Weights of a small transformer language model.
Size: 12 layers, width 192, vocabulary 8192, 8.58M parameters.
Architecture: LayerNorm before each block, learned positions.
Training: a variant of SOAP for these matrices, 132M tokens, 2062 steps.
Each number is 128 + 32 x the weight over its row's rms, rounded and kept within 0 to 255. Layers, rows and columns count from 0. Numbers have three digits each. The size before them is the row's rms in percent of the matrix's.

# down: layer 6 MLP down (transposed), 768x192, rms 0.122, rows 253-352, columns 64-127
# up: layer 6 MLP up, 768x192, rms 0.124, rows 254-353, columns 64-127
down253 086:092103141095114138117138192105168134138173139139157149085204115153143092089090172154102117163093075040101141135099151102107135099109131148138116123154128074138174203074108136162111141142154170
up254 110:167191129104140120181131151129139102087164145127076099062129179127118078105133074132157103115152173062077109113174116107120138095133115124143162157128123146162097162085071129091156138098141133
down254 104:067131148175173077094127142140130095132085188126140073132157125128119176143086124062176142150103160112130096149170102087059122058130084146145147091162192153130072117113132148128144157146137085
up255 095:144151187091157098103122122118095122111086155121191080095138133166157103139149125140143163086181143135180148130123128138141117119153065134208158155146130120119119103104093136093157130087089206
down255 098:180108112104090155134148145110086158196178180116106143153119117104068117160212100087094101157138130133162175159134061167094099087138202140119088104071119129067121098134147109071135052127087128
up256 087:179110146102092113128123097137164170107147150157163165122171136096132140053134135065142130122176175156154131141101113145144133105153104202128118196136109152140160124119107133117118103189177108
down256 088:179106102147178114152146120123131117106109139122117175169119157090133212160162141154215145158141129184121168126084141112111159192171095086106133133116120133130085231135105147143153138180182112
up257 090:108156147194141108043121168180139103091195097163071168104115192161088061139120145087122145163156087117194118137026119167112062127199133143121141125105145087130152151090135106156104139165206129
down257 096:148118123161152154152096090068136149085068113090156111142190171133087152159095092111181119105074095149084107169086096150152113178174179107101146133129116098183109124129120077125139038145120109
up258 103:099151125129080087094094192150075188115099174159156131139133130156099119148112161139122117187185102089091130112171150201164114128154120145077142157145074120138136178120131120136105147134149143
down258 102:150125142205132125192087159131101101102100179202160125142160118137155110123120108124099179073079102139156139168187125136143118135100150156123193112119136133148185156159118108090135077089095124
up259 091:110138186065091076126115107114096099198159096133112206051122102192091127137155176083126140138144127094143168164129137148178118117126133100105130090084094113152170089207148171167087143099156106
down259 093:189092129146188096131128172129149088094132141088102094115138083162095134152113147109119139148168080116160178156136186118152071114121177181162153126122146129118119079108109128154115134093106164
up260 093:137103154134106137124152093140114145072123135088089147160167178149118127169153183126144122133133134151102138162150163095138084130065072084109084156118082112161193078178176157117104210134182142
down260 086:136102164080143147137168145161130105150086125137082190094146110075165072106113178129178164085146110054146146076107139118180093157187124147142075104153116117163160060069146084095138143161209148
up261 102:116134150128145113180113144189109160095149139081145086059127104110175101172151120082109133111117136149152083123163103155198199072128142132087115212108152141148136164114091126113135082122107117
down261 118:117125114143106184132091153101172099099131130148119106106149117128119050167137106112125085096116168122146122178119064112107146133139100130116139128162203169128127160126108151135100127154127070
up262 098:136127092156135093126167135080139137073158105110100127102098146167206164105133083104124129155096099122150112135125105147107180139070093124128107133122153109182117098117100056066155148049170097
down262 099:162115176143087148126117170167077060093068035174112114190119058072182193139151129050153134079136110120113139149167132098088128177157116099094089091157105120145150136177108082139139122109055153
up263 111:135099148067057085092150104137034171130112153165113164100110165200158129132114130062137088128115105080130093103105068104137144136144122123063122204143079114150136175123112173087144127146117117
down263 109:077138107147128098081163180179120094110125158157116170158153134190199150121173148108112111160089164131188124116113117130109161113181125163089144117075107129156074203129136093130139115096100152
up264 098:080077118107138083156103152155151123103076107140128159131154153155073172112143122189164122153146093124093113152084115080122107174156108147161105166179104129130111140091183166139115116139107196
down264 085:121165137113118161102137163152123116154208169184165081115131148063104120131137127102117179158078127133151095108122091140097101159085136112110156160148112115104194220123100102143135123181132101
up265 103:117139128079136146080149099145086149162075204118053132160099140117165140128143173186130097197177144122101103101087067142114155185097110101118118126095126096099138186089159110144142156119149142
down265 098:121195118142119172159113128129184137078150196163103084103168112135174140132100189128126129123086144160127166166182121119121096115068142091143120133057144128118166107132131129131211120183101053
up266 099:146175189151162149099106066155096126132163145177110087173104120151093121076150123127182071126142119106160130106111106136133112151165130116159132204104080119061155157072123096130152113157168155
down266 101:143139130126116142178189119171114140065124121155064154147138096128136151112123153116103153120172151136192149176099187143099092132135125141143164107144083171130143134121155124131142129102194141
up267 095:192132118094163098129142139082081144142094152090064160134110080119097114055141113142108112099079117157139164155105116099130073117134118098163105102158155075177116145125117061159129160183170154
down267 100:087143119087125136086096164132162126135116135104109192134042172135140117147137095152133058134155183126140118144164076181112101128201133104091166110120124094127093090145130107153162079146121137
up268 111:097218182137096104097108118095103133212055160065096141132116128113176147211180145119151147086143156087111157147116132090110124117160116120134130120132139131186062138136200131098150111126112063
down268 111:097153153152124194108137112085121106194097126133195114124188140102118131114101143138127173059109187099168113136111108168088167143117116087184068143134152135074093170139123207128124092123116185
up269 098:213145198138101128127120165079140115172199150138179138087144111135180113135148110160113128110092137101117171160144132113149131124185156155128079134148128124081079187140120118212142189134117126
down269 098:146115136128132073148130114102129128151097127124149145104099115068122151129153139118106088096172145128101171124115147143168134104135123151135206122108128086149138127169128139132128105096047128
up270 111:141208124071117130094164120120150068106146136106130101119107129155152105146132119181149140091144118084126124157109089142144111131106128077116139121210083154111104074179152155150161134099086088
down270 103:099104116158170084132133112114101128115115144146144144089132202142101173086112080082108150166103197162053133113146101095087097094102130159074099125099095153147150165110129133099121080126175136
up271 104:134121131142121110220102112135048106146135152082135162148122129134133143143116157127116098077139120140133166179151097124103140207131166118140132116124081095153095173137115150058152146161159161
down271 104:157105096133142138132124099113084104151121154127082160118153094115143125104104129147133139169106092172098121195186177076098116106125103153178072107125167149150073104098095122147118121181098126
up272 108:131124122151125085100120150113122114091139163145112133143117136152127164132176095168158109148128121163063113180138122141067111097121146127135172116138160061087103093173131085092148115134091123
down272 114:143087172090100116152126085113136145132108147129120128177129190111163148112102138067156098128162122141119216142148136089140131112151134118112149090142124185142077120107207129101111083138114089
up273 096:121168196134087081158110149104099132091130176152097147134151100155153135070134145115171137142102078130098093118131137072124141092138081116132142153153138125168171154121105062180133105113163110
down273 097:071122089106156160108097114112200105119158099112129125082075147144047135164040109163194159149150109092141154127138136153164101045100129148154120146118095131125157145106092115123152166165080176
up274 108:125088127067123133132151088172146111111065108099072161130147115174073098188137142120158118225106123068150115109153104150158159183112101117152114124141192185129162111178086114122084082170191077
down274 107:124120132106158176103145170150135138111111139128078179182096154139131143124053141085146095068065116088197107125143167104198135181144119032092106119101103178175131120176128140104130123211159091
up275 088:151160151103086091155144169107087126093128105139126078110130119136122127188098105110063111148082156186111122107121113077152165127041163148095112160142124189132086140117161180116137117095150087
down275 095:075100052163131127133153123125112130133187140139168107112117119096138104140174114097127080104179073162139069137176118128093069107120156128093126152123163080189049156112114096155122078149133117
up276 101:105127159112115147162192136080159140103171157188145157106149179077114106126079203126146161145098174133084152146066106166119157175142136149105130134163119131181096154163147183157138165122075105
down276 096:045164140134116110095103124124111153019101126127131156114115104151090142129116158100117123165155127150066070160110089162079094092123114148137099121110155079237152062120038099152190220142108117
up277 096:154145170107154106142158163084130081192143128129117127186102161127122214138113063090210068123206163141152108129109148096119145107187092149087066158124166145124125179134181110117125127160124132
down277 096:105100095129155139081074130130146149155050125114111118094167086031124094131101160139116116120111097129127117137037156129127144124084071118216111134155087100172105142118081096107162082107114106
up278 091:142175148105114109154177087183135100138132129138076141143120122124132108164102183135133104142079119154148124125134120085113140172088122110140133127144154080084073148127143120124155118064112105
down278 092:131075109106124144121147146091144132125050168169121114140146198138158164120105060126122143097127130095181097106138122167138118126135138157120098130182147178061117112130124145105141152092145093
up279 098:122101104140118099108074103145095173181157111094172169101162133131136195100166130135165159132085172149193090080095189169130124146102127146104139118082156140103111135097143144171155103130164073
down279 087:106117163127180108109186155120182128107123091149067110098132129142142109168130126108112145153189079116131142129210131111130056111110162047146082116115100127175131127091194125119168134151166160
up280 094:158140109114146070131149043119084137125066200105109126092158091123116125147110078172124129148175110088121115111117177101165070189129170154166152091125219093105134171132160126135112071177198159
down280 101:102120124145157167086150160134103089145128091103125146134107098097192121070139159126152160143080161181102097136076128160160154089176169119073160062136159092137073143133107161101105135135121093
up281 109:101130133085119132117102142109198084193171103120167110100099149147063136219130098095108122136098113123105168091160094160156134115168190208193124187104144119086063162097129124139160071114178167
down281 113:145157109137131146137168098125150188077088113103140140151094127158096119136129176123127128105124114155083159207157070149143101044127124131104062108125130114104117073163069106121143110125174102
up282 094:093211147150144077129107097115154193121117070095122119139137101136108088185111096124114157172167152102129113098167131071144155107159122095094158151112126164131116138140105133091126160134163073
down282 095:136113111124114162119094083064085168127097155154162156108109140101019144156105128097149133093115088178110144131167121132146110082144107140141178141128145130075146138119085183069080137151095165
up283 102:091108117138042149169079115135105144152090132149114142117141160096144142162104116167154087155122146188134117099105187120036059146104135161079109097161088135143157169185147162103130089121093110
down283 109:146169109050130115082136052195121164159093099124101110075094095165117154169084093141099144070128131127181136159128125122141188069125130150177075116093163128129121115121187096151120161150116187
up284 097:107140128133199071162050103142081115083138077146148100145129139094149226138117064088165134106168169121113109191072136127165125198130132125164139162093136179171135166076099111133071097153184144
down284 100:180129161155151145118125134160164144130116094086101181149135173101129105177152152129149165148137113199144091173086109187076110145153132146181129109154129031095158159178153151147201113171099166
up285 106:095103138111127133061189122123113158119135128178064088136132146167142163129139046179130127099176150140122079091138153110178108082094143132133180115084152084071089169145177135082092162131123125
down285 098:071182126112163153083082169107135142094125135131120122145133114126178138132138127148119160153101041149099129141096111109176081114149177115112111101107109100164141139079127078139081094114150065
up286 108:086093163107126142132155114162161157137101139112071124170082128129149117125163192109071163131137092121122128100172144095126131124087133121142144145081170141130158194162107105141109149175117162
down286 100:130167132125204103153151134145103145059150154112100183139107129140136146127093126125082090130123153102088106111077184110127061154145136122122140130090122114176123130185148093035101114152179177
up287 092:163139159157115115135131138162141170149129059182154144081139117144082161165116125097171156082148086091114142115107135104091152114199132158101157118137073102086158086149174151129100133114148140
down287 089:138113181177144093116161135097109161159107185129050109145234167108141065105168117109114091125081133065119130148197149153154151170117115066147167118167104096134133134165121058081164150158104059
up288 103:087138114123088079142118163130143150145120101105140082149123141125157200119149050100161067110118119114151157107121187165186107130196158197079127146085096115120104111111099075045204071126127090
down288 094:145189146118138119129117205144144062159132144189143135139127079130098104121106154107095165139098075128126102163101144126110114156130116096174152154199173111149111164180137062168133177176166108
up289 098:139164152061085148129155082154088135144160110120083137138162157148134136184153173122106128147105079112154093165131112190120109095144123161117143122134144138155099089108142143167143136103152131
down289 097:116098135130146161098120178102139132169045216122105124154132156134140144116144168144134119150092119155121121138101168192113123133114105083122154062232089154111226152106118096162109119140201135
up290 102:068143162109101100082114107158046137130103188146152125146105109106133174110151104121096077141140117123122059144184120110114114089124101144115073144159114176137105116160104099136171079136143090
down290 106:096124103135102167069123158074097118079167087161118116118108162111128150106107184195155156157153114103129111179076122193180113098127147129140141139106098133128153074047148108170205165117131147
up291 087:122184144079145101111078112161055126156198167127123174095141154133091110122104134097185170069167176120132158085163139147117151120121137082167138174118125101123156150109183111104160101113136068
down291 085:160057073142111139086116175075184115187139125150178122172123118133160113157130117179148109136079118110117115180065052133107108158068167152154045111116125178092109116131077144133169138094101164
up292 113:139143084130128168113159126141118074137119177153147142089105113143085101183081132173113165160113141149119131119079103113111126109223136114071123139128124109146101132156141150112133119080109034
down292 118:106071079137150140102142130137134144203084135122143170203125029139103100152205074162094139135162070115123168134058114150094131129123108144119076158093142066121151133145091095123180153123088097
up293 105:127133102060148130135149139126129148174102151135119120105126141180097104136089100123070096136158094089150136137136119123130132119071187055160122093121132151123123141147132042111138130140101074
down293 106:151141167117113126121166081179182146082126145130144101065136109091095143108148115140145107168193067127155095119022152140113122138173175141095159138125143152145080132088072164164132144160103089
up294 099:153144163134101106110172166142109193051092117086157058115151125123099154199204173156089108126106101120143075156121125114125154182168090151159109154094165104118118137104084146143180123144138095
down294 107:178087082086160121081102146118077155108128093142111135119147141176083175167176114126091169146128112143156090105110125159165161141173075143166110095098132094114085045132140095072112141120153187
up295 102:066101106100165073130130197064092188109081174134150096169112087079124096145155152109093144105112135162150161153135107118179090144154157156103109110137156208109125156125105146179139076132070143
down295 109:161131103154112123123174172095204154148125092146143202156112120133166111166072146078133121075128135162183121150156101108102142136166111153134161154122157089105090050077166133116148124151114161
up296 098:174121140069184115092084135191096116090138169089071115126141138128175146082079137166095134154144085104118140117132077086141147149077152137177130069096168096068121148181156121095164132176210073
down296 093:105126124132114133139198110132127111146139145126114127160119082118207102039097139167129116203182145123117161126092146115072148148117124142123135117157166174100147144087134167189092100084124192
up297 088:153092120153143122129095136104158142104126162099119107158068140147093113119113078083077174134121124121111129094146140132058134185167171074115127077119119099109099155185145215131136078128080107
down297 089:097124100099105162124140127126092163158130157110148105079101180141142096121113145118166118053134100107100121153192123102141156187146073122075157106135167150070098094136181183156114165124073155
up298 104:117100128100133101174099089182131152159155146130117118135205130130153117147115134121091227126135141145102126133075114088111123159090122165120177125125106088144062131131141098146184100166139144
down298 104:148071123140155147154134093095148128101185153175122163165115159104153046046098094081137163111178130138155202120070106092155127093125095092131133065184140141127097111084173145108114172142111209
up299 097:074161183157146086192116205129097131162135154108156117079132180142123210149187119125105131131125133173125100157072115119088079114159237140157161167095107142105095106058102088102126139103132104
down299 105:104157127141140186114123112075120133149137143107115139076108046146148151145191156180130071117125137174148113150180105126065133143099130109146099135072138135146126131095189123158132090096113129
up300 101:113126132089138112094130152074069097071089137172090103143080103117079166148164127179098075102144152112120133064090158142125122121138139176075111102081135115143135128126073172107126139091182151
down300 097:103128084129162136121163093139064133140100104165130138114137093164188159137165123151044089136107094118089092129126085086079125123127114116078141177200083085101085060155123113112147127160155113
up301 091:144110140089172101114141108118088159103146115044092158129099124109096167115090080180148146139126156097147129064120148118133062160141060207074123043105143106119147113157098161094136113081106151
down301 088:123176098176185086136087145144106192169132125110185145141174046149108101133136142167150128122115094145131118122160096132121142104121105173136108126173129119137159144094128141130064099076165133
up302 110:114149123063118102110154058135130165153149086121130156137103111133117142079109185089140146212161125085144142183219121065155082172163137127133158128162089175107154164120117114148152138156133097
down302 101:128106104095116119122125101157132125122163154096118125142156151091129077122123122047149111147123133114192128133185107086131119085157135084131150166154161150170155189148094118163156165100142108
up303 097:164129134122185144124089093192161083177113108102194139152129125159035149151117118118151130173105116167104103152121072146185152136126153113097128150061165152144149175126129143110155090029123092
down303 093:108084123048103169093112155080092117116142125118131146142114118074143135093110123104177167137108140126163099172126178127083148097066093117098142122141089145101144167086056139044124101144114151
up304 098:168137143061160095108115090120112120174093148107069124132114103124150123109159124108100078160158093159090072123197101114162125177142151138177113131138130133109147139151081119188157105139102145
down304 099:139138117145104093158057083099162114158085152158123124117107183119113126087117124150083115133192160128077112101158093146122091136136116141106114129141117099150146110195096103156155165158133121
up305 103:144147107178186116124110114149131134111139173149069145073031127131117089134080069136093102140139113185078164200120109147177137148101123114165099129084115093117166170195162110117079139138141094
down305 100:158122198123162108197132115126180148138117141141126085071094189074090128112094118171090140143053127153050048143117101148089116135106141082202104150144132108126174103107161100103082166148033141
up306 097:099163146151121097126106119047101134105132125088109135101050105122115085169120112118176160143141194140166144070073152093121064075113095160156119121149208132098135115149124102066146111084207156
down306 106:084098129168113138117116139089181089138177149157180161179130147110136164178127129142184118113104104071111166178152143127121088117169155149049108100132117170116135081097147126131084118111116105
up307 096:155089136126219100135059145136147158107102121113117103153110082116141130103120164078090166123136168127074137104136088137085151103118136166134124160186148128131075159104148159183141165063160123
down307 092:119150108102056130114118113186111130097172135128096140156154139088104049146129128086126118138138180142143160103079135112059165090104107148079174132090159124119149165152139166143108150140096122
up308 095:162103112102170100138132130147177167158165150159126159095103106141209131135139082171106140111158190116132157143163115125085143148129082134095082103171085137129128170097149060083149147154123157
down308 095:106090120128177116157125168115124128187144176151096064130098146104123142093094124128102144100110191108137065146170120147145099118067111106153100115130102112130095111109120087075168132115193154
up309 086:119130180097144099187121119174095139136182123134139158111083166134126061077163143074080080108164173063081157093092123144124118145091118123170111129167151133172109099133023138144120109113147155
down309 094:135167117126129109084116104128118141101130145186100050148079158127104196140142095201133138151176092144132144146112106108077095082149149125129136133106102148089105102194170124089094206151160112
up310 104:134162098123123114133095077164085161110139163141151128093159112143094130095097130134142173126135103139031149152161120125113110127105118100102086166108126173117036134115091141165060064085093107
down310 099:158156101150198162095155112173148126108142140130075127137136168115155135108098123137174093093081117095198118168160107122138140100139178117191140153155099192167157208114082119118142122125150087
up311 100:103135109127157123122096089152102147108166189159103114148076099120208111110096123114067139107148171136081168162159160146099093151227177139108099151134135069151090134119177143132148111104111154
down311 103:107156119177114129147119183061159159130174155132085131225102076101147130149127151097126166098174151162102107130094147128128103161184102149127122121150075070084108133160105109153128116106121195
up312 095:153147099116133127128154057135151097113088148143088169107138090138103097133108101157147083093168107107181178145135054113115127135134112149122134083122121122174101180145113177082155144212147201
down312 099:119093155124128146143087153139111188145091168163128162163079158152138116151127223182030143126129163177120131145082124132161088146067123099170167118117159115138116087196090128138153129111178104
up313 111:092170156116092082082152139108162118107150165163139113191093159129136116165045127035122108129168118096139141094096152106168146131118188169135162183103052191157117078203089178145094152132126090
down313 100:158131088081075159198136125117120130132095114085113146068121126181112140122147176127097201138109172136093164153104154174176155121110175129072214146116096140056120078094153139130135129124072113
up314 098:127135160131152106071177133159128255110087121073157120097124052174135135142153100172095127149163101191064096107106133105082068145094109131137111093144171134064121101097118071178145119092157111
down314 097:120150134164101164099144148149193132169123147152118106108188073110158172148210110166159129160117073161115164122131188156163124135131147097147166134126105154092142148110133129117164077218170080
up315 101:114118154119159132189133117131115120153109197142134135118131116172145140109146103105179112106145106110092156121144089091112133130129104158141080162146183129136164087108144148149108060117105160
down315 097:098121105187103083132141114095106170129132110118141115160144111125148105127033181079076161074141191111149135115108161053103147153053161118170168093112107140124174155100203129105109172129139143
up316 102:150082177112197144131118085114089106098158126181159159097147148092136105132170176138108183154113114205081148119093079111134159124160148148135123126144163125131132095151129144138098124106162138
down316 108:091132143188117117143183111169108181127120174164099126169207126189180081132103119119154158139169189155175123120136104108070114138134100121123159120160120118098089168104154100118077140128110136
up317 095:124142173128112150070181137091101105114121155111174169185139052175111149128163055106120081086127173174129095211099111153174102104112109107119144088127145105098111072120180129100109093154143146
down317 084:116136111140145126122051101157132143216146136106130069118116169094191078135085159167114122163147129133124168112091129085119175130134167115116153137083092171099045179162121144088076130143118162
up318 098:126138126174143096110145148165144156128121161137158056162139157103154159189154156115148087230130094160124095099146100152165099144154065144112089055125080126061157123113121111173196079186145123
down318 112:121077145138124129158112133161150124103095096155080131163143128116169107161086069175149126105173091103125143104148137168139123130130097164109081112117156122090126082104110193151113167111121143
up319 088:111096113119155130118130097092098137119061085134154123131157157162202115191140185109103175139181080100127135103148101178142119197139164134101126122134095180173075099134128126168104082127120092
down319 086:112112097153104103106157140108120143172154158124157132126173069109168130102078125144126207124154157207151087143119143067061134049107117158115104134200130140110137166088147116165110121060124132
up320 093:147105142155148124188144053084153094115157162110129113181123143115103135080129120117148151107126169120141146154124137162112143156210180165115175149162083133095136099121169147157140079191062158
down320 094:115146120119139103138148121094177122138081065172213099138085140145114060158154122091130129068101101141110090087129100122122102166097118117114059164108186152115115174112109124115099140166129080
up321 113:127197149106131064098127129105135101090098108110172110122101108118161151150139181113090129157120130135141190078120148172110094144159142147160104148099172125158114135098112104159154160094122156
down321 111:135117110114088100097148158155120077163110161092117156185165201080087135194180145130109092110106092125171094058108162116144105136093135093161101120055198154131105148118121132100141087113207106
up322 089:135108102162146135096086120140104115204130089140139135078123081118123079113159110148190098180150144125139113139123113118130130117150124074119194170201110199095106188101156099142108174108151063
down322 101:083179077158132164132135139078142116096199104151104180127056082112116123105140157109149119130167148141133165145118129109142129143160188128134111177083102138078030171087130146157170159089117114
up323 101:138171128076105172138114108148095194138113115092057125103180137107175133177124178125136130131032140121080150133176119077182102093141114089179131152167114168183180113112110184081118184102072160
down323 094:135159204142122104056092114108124102091129143172150087159178125111153076114092172132099118178123060118102123193105131154089094080158114107150134125093151160117171144121142131146165168135093135
up324 103:174137126142110138130130106108165164076124176117144144086137161138051101183152082110110157106155124100082127154140115098112098105146109159171100153160147073121059098171138111128181111188156072
down324 107:094127121081119128124127100137113144143141136138099115038070131133151122117131140201120091089207115142067132094129111119148124140087109056121106131145157114137098110080142132098092102135188104
up325 100:126081153163109126163122144184106089087093161161154147164084120106140089115161057132184146113114165187156124170148071105099175120091121156129062129168149137124121145131080138118157177132120160
down325 099:097116135091122143115156151066084054134145167111099125132176102131066134109126148106098114102185097113133112145142114191145130077105108126116080102114138129102152178107125110153092117090167121
up326 126:130128143136160187100097130131078131116116121147121107184177129148145168080110070159156122149086111132118133137186125064099101108159107142162131104082140129134153132172175122177100168078121175
down326 139:158121088106114150172118082156126161155133152090111154101105093094121122149161162163107162187165161159116127100076132186078141129105115104161112133089138081102118133074080067125106085125151106
up327 095:136174180127185126084138149122117164092140128129133129121212123134148110169087119152136127113117141172142114162197114111202129116089109076134103087064091135161171127178144190161139098109156115
down327 096:084187120110112133160159118156097131155112097084095201185116144141202067101122117143087085120204102164142141148127134107129135130157181137176100163119161136106122122082134093123131093143101136
up328 096:137090165133141119161088103127120117111132123070117128081092104136129199140078149149092112121204164153115104118119055121112124148081122160142081150132167090076115150160094186104057112155161068
down328 096:084121177167105121119113162125138136122094155192074100113097142206141122122162148146146205148087114100114166132159159072145108167130167077129169115114120104123157095129162167088142093110183134
up329 085:143123115172162096116119150107122123197121162157188089132107159150109158129115147108153058131153234130169120077131110119169143149086100079110148118095132111153133149175089059126144165101121171
down329 091:099118128105105166073154138120088155158136123117181121050211098107174051183099130154101100124055132109139065138161137184098106115151136147186144089190112092126173161127129148065106140145093123
up330 097:141118114155157151120133153136154180133092165107157132032101136150139116117144179152099189119135084057140206059138074053129136166126146116142139105137193065064145233113093156135145135162220095
down330 094:142218119108153117097089144158154146168164092077128132097097109146122205157137103101106138151180123136126150155089063138125162166130098143091086093105130058122093081141175167114117106148111099
up331 090:143161168161116109186233115129130088126151146111134180071148154116126150101148068172210175145089184125094136136086124132154130088165165163163122149123144155138122153131168085113104133103069128
down331 078:107138095125109170097047183087142151132059148142162115123152091112113104134101141087139218160154135153116071103122107111070160147104077148152120147128166116131124142117094090152176086109133106
up332 097:196170158137089173095106116189144078138066103110203129168108162122185129170142144090111158169119150140127117108140150144097148111103154131106140126152188125172117110101113095147105102069172094
down332 092:100098153191113087118137096079132115085146113152162096070138094133103162153165078159112161095123138152134143169148150093080166167099100069142123102143125125152165142126162168130151161115130117
up333 090:156110128113125093106146132164155124109059067146168161143173116176084117107138103130111124112098148167150128104118093107151121183073112137170134117134081194109062109162072119166103058140107118
down333 073:145081137170134092106068117118151131153118157119157040146139023103156140134126102132171099128143126160138113077142134131089117140140118188155126096110106114121076150135094154054107124222095132
up334 102:124172182125136113134115148114098111160141075145067105072088103160120191130147086163092107137152179201137105177153219101111169152029129099087125129100098115172126195140151129087133168153132119
down334 094:143117129160145125085131122125172103109086115196085114126042058122161085158124141145098113096150112135144121123124108166179095138137156135093156107100174120152108088168118151125169203167103183
up335 101:105081127108133149110092120160189157105101116123180130117213112093133160086084086177110064138097150144124077115064116164120119140073119112069120154079146151113146113151155153097122151168085122
down335 099:138130125049178074197105123160128151155141125126165068143101154086157108137132159151110097138041111139117136116145132177072134131081176150079121185106133135077149143145113112120170159144089103
up336 094:130110163175162095143088062107067125129080124137092054118127121101100093100133115145079142111130094135177191103163140159124121100099160134111102137139099120086111154117158159158165135151141181
down336 095:169127076140104166180142126098141148131125134116132140114149160145077104075154047158198127177142091142149161093090159135114141088166181176152143171142103059125140055121122114112137097148111094
up337 107:168147152102092076168127104164126082071078151178139135082098142118128157146149107129094127115072159102175123122128128120108138140146074121048087148077132105140136083074148114166113098129106182
down337 099:155118139091133144146144120120122135124120170126099153104108080136151136133151150090068079073174186132121147149102095121140129176118157118122112097156160079128126181150162132163092170130186191
up338 103:083151151149142150174160168135192146151128176163105088140130125121133114140155121174147119118097113113087127115185082099093114097129125118102111149096091118075020142158084190140142108129117057
down338 102:123103041135143189150073160159035106194133157156131146085137141154117135098130133147169071156102094177097113164096101136130140117114113102162152161140140081155101078091123158162201152177086112
up339 102:200080107182142151104105117181115105134171117145100130163140169108095122127135157161124100111142200108145039124170089174118088089086077158153087115073127154136172174086086106080098175137178087
down339 100:093121159136115075143125149148132143178162125075135060157076096152135120097121084125134136160154185120095099157147160149117085122124193117147212096180149094150149126115095066159105130120098195
up340 091:130098119084125151159126128104124176104080118124172098138134136126146152164106081104084083151153122134152193071100169175119071126146144111066155088080136119128141112089135098105090136079139068
down340 102:149164142088101105095139147071160178129100150141065106097087132171163105160135129163101147135137125122125085136140115128097131072145121128142126110110134176095085124149124095156178100149098077
up341 115:132128114137110126172089142093110130158124097128188158144111102136160173134127103127108098145138138155096148152093208079167145150140175118127172154116094142141132160121226155115183142065106121
down341 109:157131187127147166096113121086114218172104107121127178113192066137146091059194107122152137130161135165161072185128124108103139136204155133131140093101226130150183084117123135089161092145172125
up342 100:109127126141210126125161091159122111210115160169163192133167152147118116078157146119156104104107135165134134108181121136065074147123059073120085077195145132150131099091127118098128110055113123
down342 094:115086135159157139142118137060112141154146015160111143155126122161145124178136129155103189182146187123094100176138130153090105110117136123103160140153124142123137072118114127098146139164150134
up343 096:174191127083169133162164109068082186165154121123139092171082101125159114102132125065132100172154130123136147144135112110162156135072116133128126141198149159144096125132147118089138167119130104
down343 098:115135034119149172078143162140062075146113185102205127141090086143115139083108123128135106088094144065123076078132130147165146145153150123125159133086137145151103124112121100156157154164125159
up344 094:138128056094092099117157136122158117138118103133201160107132173190132124168108184094173138192176107123109130091112135089102101073094128142116152160177124096152164140147132095110136124142136106
down344 106:138141202126089089098120116117170160166157117115134126078103131102131117148121166092103105136135054166162137104135078083108148074119049138126163096151119088142102109101122124110112153089192119
up345 120:114174119132117137182149126109075176138113183167118173082116150196064105153078117123133107085134116142069140135147117149118129081130113113118126096134117045152051161112124131134118146132136151
down345 113:124170091069200090106077158113197171065188124152102199107146157149116160126160106127125127111104085100090179133114093081115110142131139098184088144156115126125136091141143128163092188155197125
up346 089:091153132171055155115069134136110153082135139135142155049131151110113102170152140087148107100122086141168081131095113097121104106149130129169114070168177159096199044072151179124178074184215082
down346 092:115150173117144108121172091099090114120093060150167126133162093110154063083117154141131116141091123111103121108110161219201134141118106107100130154132132142169165101107177154143047120172188122
up347 091:123154167120141088179139161165124114114101109112144143115162110156126097128144116104107089121178124113090110045138161110118135121139122127179169096197134136124098121104087091217097129134127050
down347 095:138145142161168132170088132140156121160167120127185116118163118174107159210154144086118156154126082136124180098137057153055084114124121148171118162119098178149111098110168085148079193153140122
up348 117:139154106114118192174140168145120171115109119136089117072107165083108173136112125122098150158145108101147129146097107143120141169114129210086145144128089116125147187151130165085188147172151191
down348 111:148091140141159141158154161080114156137166133164137137121142171146125140120128132156105140152152131095157140090162101104109179158142139066139105127111116096070131175140198136123126160126137145
up349 096:101104168091121139131133086187088166116147144131160139122137117121140159068143181166121140159096147128138138165108188137112135113132074164111093060091177140173138155093107127110184118084116119
down349 099:105176111102103141183144087145197157116138100101120073110106105131138099120138114083149129155129135151110118131137153163089135105137126178125117058054086144146100104051171125087155108121159092
up350 098:170096171122061135107144170130102140142089119165092121154147106131139149136123075137171190122131134174171171147155054071118154121147117090134092172094115140142123114118131145137171067148087180
down350 106:050181187089162160086085135154135133240176070068132125096117117096166108104110178142133105110080122085130176151076139182116118105123136111088119097104190110146096091109057139146076098154135134
up351 107:137147159124086122099198145131186176072110117121129135125083114164107145120141169156109182145079100110081091162113140122166067112126139078164118149094095183106114173149135092128165053123121089
down351 093:181067115122106215122083128132177115171120164121116124160129106093157100150154145127077172075088117116102096112153179112068097150052171060137136120146110109108124059085195173132116134133197121
up352 094:073096071124233125115111149121102101103133188132102174142108157099093165141099080118148101104117123139078174174134092152157113164152093145159101130106123130166166150061155091125106132110113116
down352 094:199118130095067143142121081083130095182138079134095145098164146107148140115138141112145106105164148126186121153096165150116090103090123120087163188130127104101144159182100116165137122123127193
up353 088:099098142064113099106193100100094096143146182174157156078148155124157134118150107120164122133146097107157134175139123177143120155100073163167113094112134095139049105130112138132113106136127101